From a checkpoint of a small transformer trained on Wikipedia.
Architecture: RMSNorm before each block, rotary positions, no biases in attention or MLP, untied embeddings.
Training: a variant of SOAP for these matrices, 80M tokens.
Each number is 128 + 32 x the weight over its row's rms, rounded and kept within 0 to 255. Layers, rows and columns count from 0. The size above them is the row's rms in percent of the matrix's.

# layer 3 attention output, 64x64, rms 0.166, rows 0-63, columns 0-63
size [127 111  92  91 104  87  92  85  96  97 108  76 109 102 111  99  79  87  78  90  93 102 109  99  93 109 105 106  92 104 109 109 112 108  93 110 104 100 108 111  97  99 116  84 102  80  91  93  95  95 115 104  96 112 116  87  94  83 110  90 101  94 114  98]
[[140 126 207 144 123 148 178 123  57 144 127 138 124 167 119 168 100 135 155 163 106 204 109 116  63 157 114 174 153 149 114 154 123 119 137  86 124 123  83 132 173 109 124 123 108  83 126 148 154 103 106  99  71 163 137 160 182 137 112 117  92 109  51 128]
 [134 224 116 147 179 186 174 105 105 130 203 162 124 127 142  89 121 124  91 158 121 104  77 127 162  79 115 186 162 126  85 121 155 101 104  67 155 152 126 159  70 104  95 112 142 167 114 116 140 109 137 122 117 176 150  91 120 130 161 139 135 107 139 140]
 [168 126 110 132 140 150 154 141 128 147 114 147 107 152 127 146  87 103 137 138  97 125 226 163 150 114 104 103 181 113 140 126 179 109 102 150 109  76 195 119 132 118 146 127 112 187 141 136 141 107  80  55 143  62 153  75 180 155 151 171 120 114  86 109]
 [154 169  79 108  92 183 172 168 120 172 156 103  96  92  99 130 116 161 122 127 126 124 121  80 104 167 142 123 147  61 147  78  92 160  66 149 164 165 118 125 135 156 131 114  93  82  91 143 137 145 101 159 108 118 136 162 118  96  69 161 100  71 180 101]
 [100 132 154 104 108 113 110 172 108 100 177  90  98  55 118 140 120  94 145 210  58 119 170  74 149 163  78 137 182 134 145  78 109 136  94 109 166  77 127 167 109 125 136 150 136  95  97 168 126 113 141 142 141 144 122 168  90  85 108 153  98  98 123 137]
 [115 185 116 204  78 137  90 121 136 107 166  94 114 147 143 146 152  94 156 178 120 129  54 173  66  50 138  82 136 113 154 106 139 159  65 128 151 127 151 127 153 172 113 128 139 162 187 110 150 127 115  99 127  97 102 163 150 117 130  94 142 118 156 154]
 [131  66  75 158 156 150 141  73  85 103 117  83 122 103 170  87  79 121 118 113 115 133 149 140 126 125 123 133 132 126 162 106  81 115 101 127  68 152  94 119 187 182 119 147 181 164  83  71 106  87  82 162 134 125 175 167 110 159 120 176 154 151 111 134]
 [133 123 209 115  85 108 134 149 116 129 112  76  98 136 106 128  95  99  59 143  95 143 157 113  79 128 108 140 175 134  83  33 110 146 145 161 131  75 127 159 156 100 207 162 132  93 109 107 109 131 108  84 122 112  87 145 145 176 137 154 119 146 148 125]
 [ 90 133 139  65 170 110 108 149 128  89 114 127 149 120 144 111 166  88  99 127  75 160 188 143 171 107 136 112 151 151 107 172 107 108  91 121 114 141 116 131  78 115 215 131 114 139 128 203 115  96 132 107 201 162 111  79  93 131 112 103  74 103 100 151]
 [126 113  94 164 109 127 160 117 121 112  90 127 102  93 157 148 105  80 168 106 192 112 128 141 148 141  93 126 119 155  88 119  78  69 161  99  51 170 126 108 112 189 201 130 104 114 104  93 117 117 150 138  87 151 151 126 130 112 146 133  86  40 161 143]
 [ 60  74  96 173  95 128 107 175 176 142 138 173 148 117  70 114 171  93 108 100  85 121 139 170 134  83 112 124 143 137 117 151 149 136  81 184 121 196  68 117 150 155 100 132 152 106 109  64 169  91  94 110 136 156 109  86 125 126 148 143 108 109 134 151]
 [157 199 188 144  99 109  95  81 133  98  59 105 174 171  71 144 157 159 147 135 132 126 149 114 129 138 114 106  98 149 117 162  82 195 113  66 102 140 159 152 155 141 128 110 153 132  87 152 111 114 167 122 124 129 146 121 114 194 125 162 181 125 161 177]
 [139 156 157 119 103  80 140 117 151 195 172  98  95  84 197  58 118 118 124  88  85 151 114 135  67 139 115  60 129 162 114 144 129 153 157 174  77 133 138 145 178 115 101 132 151 122 151 141 190 174 101 150 133 162 103 137 156 112 120 160 113 168  94 131]
 [141 147 118  92 104 125  78 161  91 166 144 106 154  95 153  95  61 135 146  88  74 115  86 154 123 178  86 114 136 146 110 121 120 124 129 141 156 122 165 124  52 116  61 141 153 115 206  99 124 112 136 122 139 152 137 113 116 158 159 166  96 210 155  93]
 [127 178  87 139 120 114 128 126  70 183  80 151 161 104  75 104 140 112 130 108 106 142 106 132 141 137  97 158 176 108 180 138 115 120 144  89 179 192 139 121 136 159 170 120 161  51 161 156 114 180 118 139 123  93 165 130 182  94 125 103 128 110  63  88]
 [ 93  98 135 102  92  87 104 107  73 167 186 150 160 148  99 182 101 132  88 154 187  78 112 158 141 108 100  73 121  90 169 120 151 132 185 121 199 109 131 146 137 128 130 109 157 134 107 112 192  86 116 143 157 157  82 140 140 128 171 103 146 132 140  79]
 [102 118 156 135 154 181 144 152 107 123 137 161 166 154  72  75 183  94 147 155 134 168 182 119 142  63  86 126 136 114  66  84 120 206 133  90 138 129 127  94 114 137 171  94 117 139  60 167 140 173 116 169 142 113 102 111 119 123  90 172 126 118 112 127]
 [132 164 162 146 143 167 184 100 116 114 102 136 100 116 161 109 114 134 122 134 138 105 129 135  68 201  99 134 161 172 146 159 109  96 121 132  98 202 120  29 161  95 114 134 124 123  92  72 114 103  87  89 134  73 110 181 169 156 111 132 141 105 133 128]
 [119 126 144 154 116  85 151 123 102 135 152 167 111 183 127  98 115 109 162 115 146 140  91  61 145 209 182 135 131 132 172 112 134  96 150 116 181 100  86 140 148 130  78 120 100  75  78 132 106  90 144 104 113 112  61 154 133 144 165 122 152 208 150 160]
 [196 143 192 124 128  75 109 119 136 139 159 111 188 143  81 109 117  95  87 110  89  54 125  99 110 146 118 154 113 138 126 116 129 104 122  78 128  77 172 164  93 154 138  86 101 105 162 110 143 112 133  66 110  77  95 101  75 102 140 124 170 148 115  81]
 [ 81 215  91 127 128 113 127 116 141 127  75 184 135 149 131 136  87 118 132  92 176  73 179 137 117  93 146  75 179 141  80 150  89 101 142 151 115 137 141 141 111 139 111 162 103 106 106 149 155  50 202 146 123  80 165 107 132 133  94 118 124 140 131 142]
 [121 131 111 170 169 100  87 139 124 183 149 118 126 132 138 117 138  68 190 119  51  89 105 107  98 107 171 184 119  94 156 126 203 114 152 102  97 137 155 110 112 120  75 156 102 131 122 115 114  89 129 108  81 149  94 120  92 152 101 148 202 103 108  91]
 [148 136 177 158 130  96 137 141  82 149 138  55 106 183 120 140 123  67 160  71 169 107 169 117 140  94 134 148 126 119  85  76 165 139 158  84 136  74 168  93 108  63 141  97 123 136 151 143 121 172 116 174  82 155 102 160 109  93 120 174 143 128 100 141]
 [108 167 135  84 120 116 109 200 119 168 101 111 153 135 133 147 157 127 149 145  87 165 163 118 175 140 186 188 145 162 146  83 100 152 132 147 138 162 118 101  86  94 111  95 134 123 150 129  61 135 126 110 176  65 208 143 127 187 122 110  85 145 104 137]
 [123  86 127 126 145 137 161 114 134  68 126  98 101 125 160  84 110 161 176 112 201 106 111 121 176  76 114 118 155 123 172 121  82  93 164 192 132 126 138  91 119 156  42  80 115 123 145  76  94 113 129 123 120 171 120  73 120 156 143 101 105  82  98 128]
 [146 103 135 150 157 109 131 133 169 132 110  60 153  64 100  97 128 125 161 145 148 152 116 120 162 117 147 118 137  84 147 161 113 119  79 177 180 138 153 139 125  70 147 140 131 195 109 154  84 155 181 108 125 107  93  78  71 164 131 124 180  61  89 108]
 [149 119 132 130 152 103 190 123 107 137 191 164  89 148 155 143 106 115 134 109 139  91 112 158 126 141 130 108  96 103 107 176 153  79  92 163 109 136 109 112 114 127  85 120 138 165 151  87 152 141  87 104  89 135 129 162  75 151 225 193  98 121  50 140]
 [141 126 189 153 118 136 120 124 117 130 101  77 160 164 116 168 191 107 195 134 122  95  60 136 185 120 123 145 114 141 176 133 119 162 123 127 119 123  90  67 100 125 144 165 135 189 152 107 149 126 103  97 109 184 129 165  81 121 177 177 129  85 177 119]
 [ 50 176 110 141 120  99 146  74  97 129 115 139 149  94 108 115 185 158  83 123 119 159 107 159  94 134 209 142  76 122 181 165 104 140 144  92 161 126 109  86 155  94 130 160 182 118 109 182 108 141 129 101 157 143 123 109 138  99 152 155 139 198 102 119]
 [105 155 108  98 176  90 184 126 121 111 125  64 130 142  90 149 116 127 143 131 139  84 163 113 115 154 121 100 176 114  98 168 129 124 104 122 125 150 121 103 181  96 169 144 129 134 100 125 128  99 183 160 123 104 121 156 178  88 117  24 138 136 109  35]
 [ 62 114 116 119 108 146 118 113  98 110 160 149 125 170 107 158 117  66 158  98 122 138 141 122 106  91 201 134 115 108  82 141 141 162 101  94 116 100 159 133  72 168 140 166 122 159  59  79  84  98 181 165 152 120 132 107 118 100 192  67 143 117 106 151]
 [111  82  92 120 108 116  86  99 140 109 163 124 100 115 198 121 137 120 176 136 111 145 110 127 128 123  91 172 125 182  96 133 135  84 152 203 123 167 113 138 102 154 119 157 152 105 145 193 131 126  48 126  74 141 130 194 166  74 136 137 157 174  94 119]
 [154 123  77 121 125 167  46 114 112 188  92 100  80 132 159 178 157 102 118 158 154 131 144 138 135 166 162 124 120 129 120 178  95 130 126 138  73 117 137  91 147 151 184 114 132 108 159 142  92 185 104 181 103  96 149 174 105  87 168 176 155 157  99  96]
 [139 100  49 152 126 109 146 153 138 140 154 110 160 163 128  94 128  69 160 183 148 141 180  89 139  90 171 127 141 151 153 128 125 146  93 167 198 171 119 129 182 139 123 119 101 117  86 168 118 136 135 148 138  55 154 142  76 124  76  96  99  94 146 171]
 [ 90 122 109 112 188 164  94  90 123 136 146  89 130 102 126  89  73  50 121 173 148 145  95 155 129 114 120 130  73 156 142 143 104 146  89 113  59 136  90 179 178 138  75 126 145  84 139 166  83 131 160 163  94 180 118 106 109 156 116 123 135 126 167  93]
 [ 87 141  94 123  94  77 101 153 121 126 112 114 156  97 102  70 121 144 164 117 184 176 137 169 133 131  85 135  73 139 112  63  77 204 136 133  79 141 134  87  55 126 117 156 103 147 124 101  94  75 121 176 119  79  83 111 149 137 133 131 128 110 121 133]
 [148 103 117 197 128  74 189 143 123 150 101 158 153 179 136 131  93 131 144 126 131 141  97 142 157 136 144 113 187  74 129 108 144 182 169 128 106 198 161 135 124 150 113  67 133 125 116 119 143 168 145 119  71 128 123  84 129 115 204 200 109 117 118 160]
 [ 99 157 152 128 146 124 133 175 161 111  21 149 129 108 138 153 129 117 127 130 123 109 147 203  50  75 123 128 149 135 164 121 155 140 132 137 157 167 141 144  94 120 216 112 133 136 175 124 116 100 124 194 159 158  80 168 162 122 128 118 155 129 118 103]
 [141 135 128 150 151  85 153 115 204 155 167 153 157 165 118 169 165 174 109 143  90 180 129 124 119 130 141 106 152 151 123 133 116 139 136 150 122 105  52 128 180 158 168 150 128 149 161 150 172 135 165 136  74  66 139 133 225 101 115 101  83 114 134 150]
 [157 143 131  95  74 133 187  29 142 158 108  83 119  59 108 127 154 133 126 114 153 132 153  81 104  98 128 117 147 125 172 105 107  66 118  84 109 101  90 127 133 164 107 132 156 168 106 105 138 128 139 111 117 146 184  98 170 144  80 102 141  58 151 137]
 [126 160 181 138 154 122 129 132 132 138  74 108 161  70 100 152 105 136 148 187  62  94 119 119 174 122 155 116 122 102 117 142 104 110 144 110  97 144 120  82 171 128 100 164  80  64 100 129 150  94  90  78 152 169 142 131 116  95 109 165 164 136 116  33]
 [163  86 150 140 136 118 139 160 127 149 111 103 112 110 139 112 146 162 131 143 189 160 133 136 152 117 164 229 177 105 131 215  81 107  95 147 136 134 150  98 101 106 120  53  79 127 101 168 175 191 133 145 100 133 100 117 141 123 165 126 147 157 119 152]
 [ 90 184 197 124  95  94 122 124 109 105 154 135 154 116 118 111  76  85 132 126 181  83 136 117 132 134 129 139 134 131 112 109 163  70 144  72 147 122 129 147 137 146 150 200 101 124  67 117 129 163 109  82 148 147 103 198 172  72  84  90 180 122 140 140]
 [124  76 150 136  86 119 151  98 116  74 152 151 114 121 133  72 122  76 171 127 134 154 143 138 143 167 113 104 127 115 214 107 162 138 136 165 115 132 116  71 141 127  86 148 133  83  67 150 137 146 129 148 204 207  88 153 175 116 130 131 134 103 111 173]
 [108 111 112  93  57 125 133 128 127 175 173 172 141 143 186 163 100 131 121 179 137 124 153 163 122 101 113  57 151 156 189 117 152 119  98  86 135  99 155 126 120 169 149 183 157  32 128  97 157 110 126 199 124 149 151 140 148 119 146 151 125 125 133 103]
 [142 117 141 104  83 108 141 164 149 142 130  61 176 133  87 161 180 134 120 109 170 190 102 102  65 103 156 165 132 114 105 151  87 161 176 111 109 124 174  61 145  91 181 179 143 135 122 149 149 121  99 150 133 154 156 149 124 101 145  86 154 115  63 148]
 [154 157 124 172 144 153  73 126 156  57 113 143  79 154 159 103 193 127 119 126  98 116 136 132 122 178 128 143 120  88 158  94 166 111 126 107 177  92 109 121 108 186 109  59 129 128  98 159 104 105 115  66 144 137 113 169 114 109 103  79 163  98 163 190]
 [106 106 130 155 124 175 119 121 125 156 154 136 108 148  92 202 113 118  91  76 155 161 176 110 156 130 152 166 170 177 144 176 178 133 152  83 155 109 142 130 101 189 120 206 136 152 129 125 152 121 148 138 147 173 139 135 139 140 129 130 173 180 109  42]
 [ 71 110 159 148 178 131 148 168  71 137 115 183  91 124 128 121 144 153 126 160 138 185 146 115 151 153 116 136 113  93  73 124 202 143 123 141 214 128  71  97 157 154 128 161 139 155  62 132 113 115 125 113 125 176 109 178 143 127 102 162 169 161 102 129]
 [182 139 107 111 144 148 156 117 116 171 153 161 110 115  99 132 153 122 137 175 128  89 238  93 124 137 133 186  85  87 162 175  79 139 113 131 153 154 142  68  90 126 133 126 121  88 162 129 134 146 158 128 137  76 138 175  91 181 164 140 175 114 114 112]
 [113 121 146  76  60 120 117 108 142 127 105 144  91  98 163 143 122 175 108  92 140 120 104 100 119 166 205 120 194  54  85 135 139  58 123 101 147 114 178 109  75 132 103 142 205 108  84 157 122 151 116 132 151 108 137 101 122 152 153 160 114 120 144 143]
 [117 166 141 115 104 122 129 132 132 132 144 145 164 119 133 104 156 134 133 108 164 109  95 179 130 207 122 142  78  98 120  90 118 188 146 156  90 196  62 149  80 108 157 156 160 143 144  86  91 159 138 162  81  88 184 167 106  81 148 151 121  81 144  96]
 [158 139 124 139 159 152 128 168 112 191 173 111 209 142 196 140 130  65  82 135 143 150 110 167 141 119 185 103 160 117 109 104 137  86 126 113 127 142 117 133 134 110 149 161 100 118  86 169 137 113  84 153  79 119 123  99 115 124 202 209 100 111 136 148]
 [125 119  65 127 102 148 104 106 109 170 117  92 130 139 161 154 132 135 186 150 115 160  62  82 149 135 181 102 175 122 109 112 126 101 150  90  93 130 107  80 125 206 116 129 153 165 117 146 142 124 104 123 111 104 126 203  98 150 142  76  46 134 146  88]
 [127 148 111 193 147 135 145 136 124 158 121 114 176  86 135  88 163 152 111 132 168 184 169 113  42 154  99 113 100 104 131  79 130 156 157 150 160 113 161 144 134 165 148  72 168 158 142 195 153 133 120 165 140 113 128 127 162 114  64 181 188 135 121 116]
 [175 155  98 138  92 192 113  91 119 162 134 167  63 143  51 136 118 107 115 114 153 105 175  82 127 143 160 144 126 121 134 158 101 104 135  86  85 115 103 145 132 174 121 136 110 115  95 110 115 132  85 141  71 117 180 123  61 150  80 114 136 152 157 199]
 [170  83 113 174 146 118 118 138 131 175 135 113  53  98 140 185 179 123 116 109 114 111 204 116 118 152 107 122 109  62 142 123 191  76 106 164 154  87 125 158 152 106 175 123 153 150 139 158  88 194 113 148  87 134  81 107 119 147 131 133 159 118 124  94]
 [121 118 177 155  81 165 110 127 154  94  64 166 107 125 104  96 118 119 181 111 155 125  74 137 113 136 160  55  83 121 117 165 114 137 140 138  76 178 101  98 166 123 124 120 154  83 158 122 105 115 106 151 114 157 197 140 110 155  81 173  89 136 103 192]
 [182 155 175 151 118 157 136 165 129 171 146 112  97 150 155 117 163  92 124  92 132 117 104 154  98 118 181 102 147  78 144 122 171 111 131 103 157 103  99 149  86 112 139  78 120 126  81  52  88  92 172 175 173 154 130 130 137 165  54 120 105 151 179 103]
 [175  78 110  89 144 139 161 111 173 104 147  98 148 139 146  97  93 138 132  71 147  73 124 162 102  72 117 109 131  90  76 105  87 103  87  88 119 133 145 139 135 136 147 134 121  83 148  99 143 161 103 232 159 119 128  87 116  99  48 140 125 112 117 118]
 [146 113 106 107 149 105  88 101 203 139 141  51 135 168  90 135 131 103 142 104  86 153 147 147 119  91 164 200 123 171 126 145 104  96 151  64 114 147  71 102 146 148 132 130  59 121 169 123 110 137 121  87 120  97 106 101 140 149 134  88  97 136 118 203]
 [156 155 126 128 159 170 144 164 146  36 163  64 152 124 144  97 108 111 139 147 178  80 118 106 129 147 176 147  68 148 148  80  59 127 155 114 148  89 106 142 138 141 131 155 114 114  99 117 152  69 132 119 183 130 106 161  92 135 128 148 174  65 145 140]
 [117 131 145 115 165  81 119 102 140 130 199 139 232 128 108  96 159 118 148  78 164  55 130 118 149 108 107 157  79 123 147 148 124 103 136 138  78 169  79 150 174 144 118 122 129  88 160 141 131 165 178 143 131 126 143 136  96 107 136 103  86 154  68 165]
 [102 105 133 158 138 116 120 160 127 135  91 173  86 103 158 113 107 143 206   7 158  97 124  55 125 129  99 135 153 150 121 134  68 107 138 103 142 168 109 152  94 141  99 135 136 128 100  72 131 102 145 139 120 112  98 161 139 124  88 106 113 130 161 191]]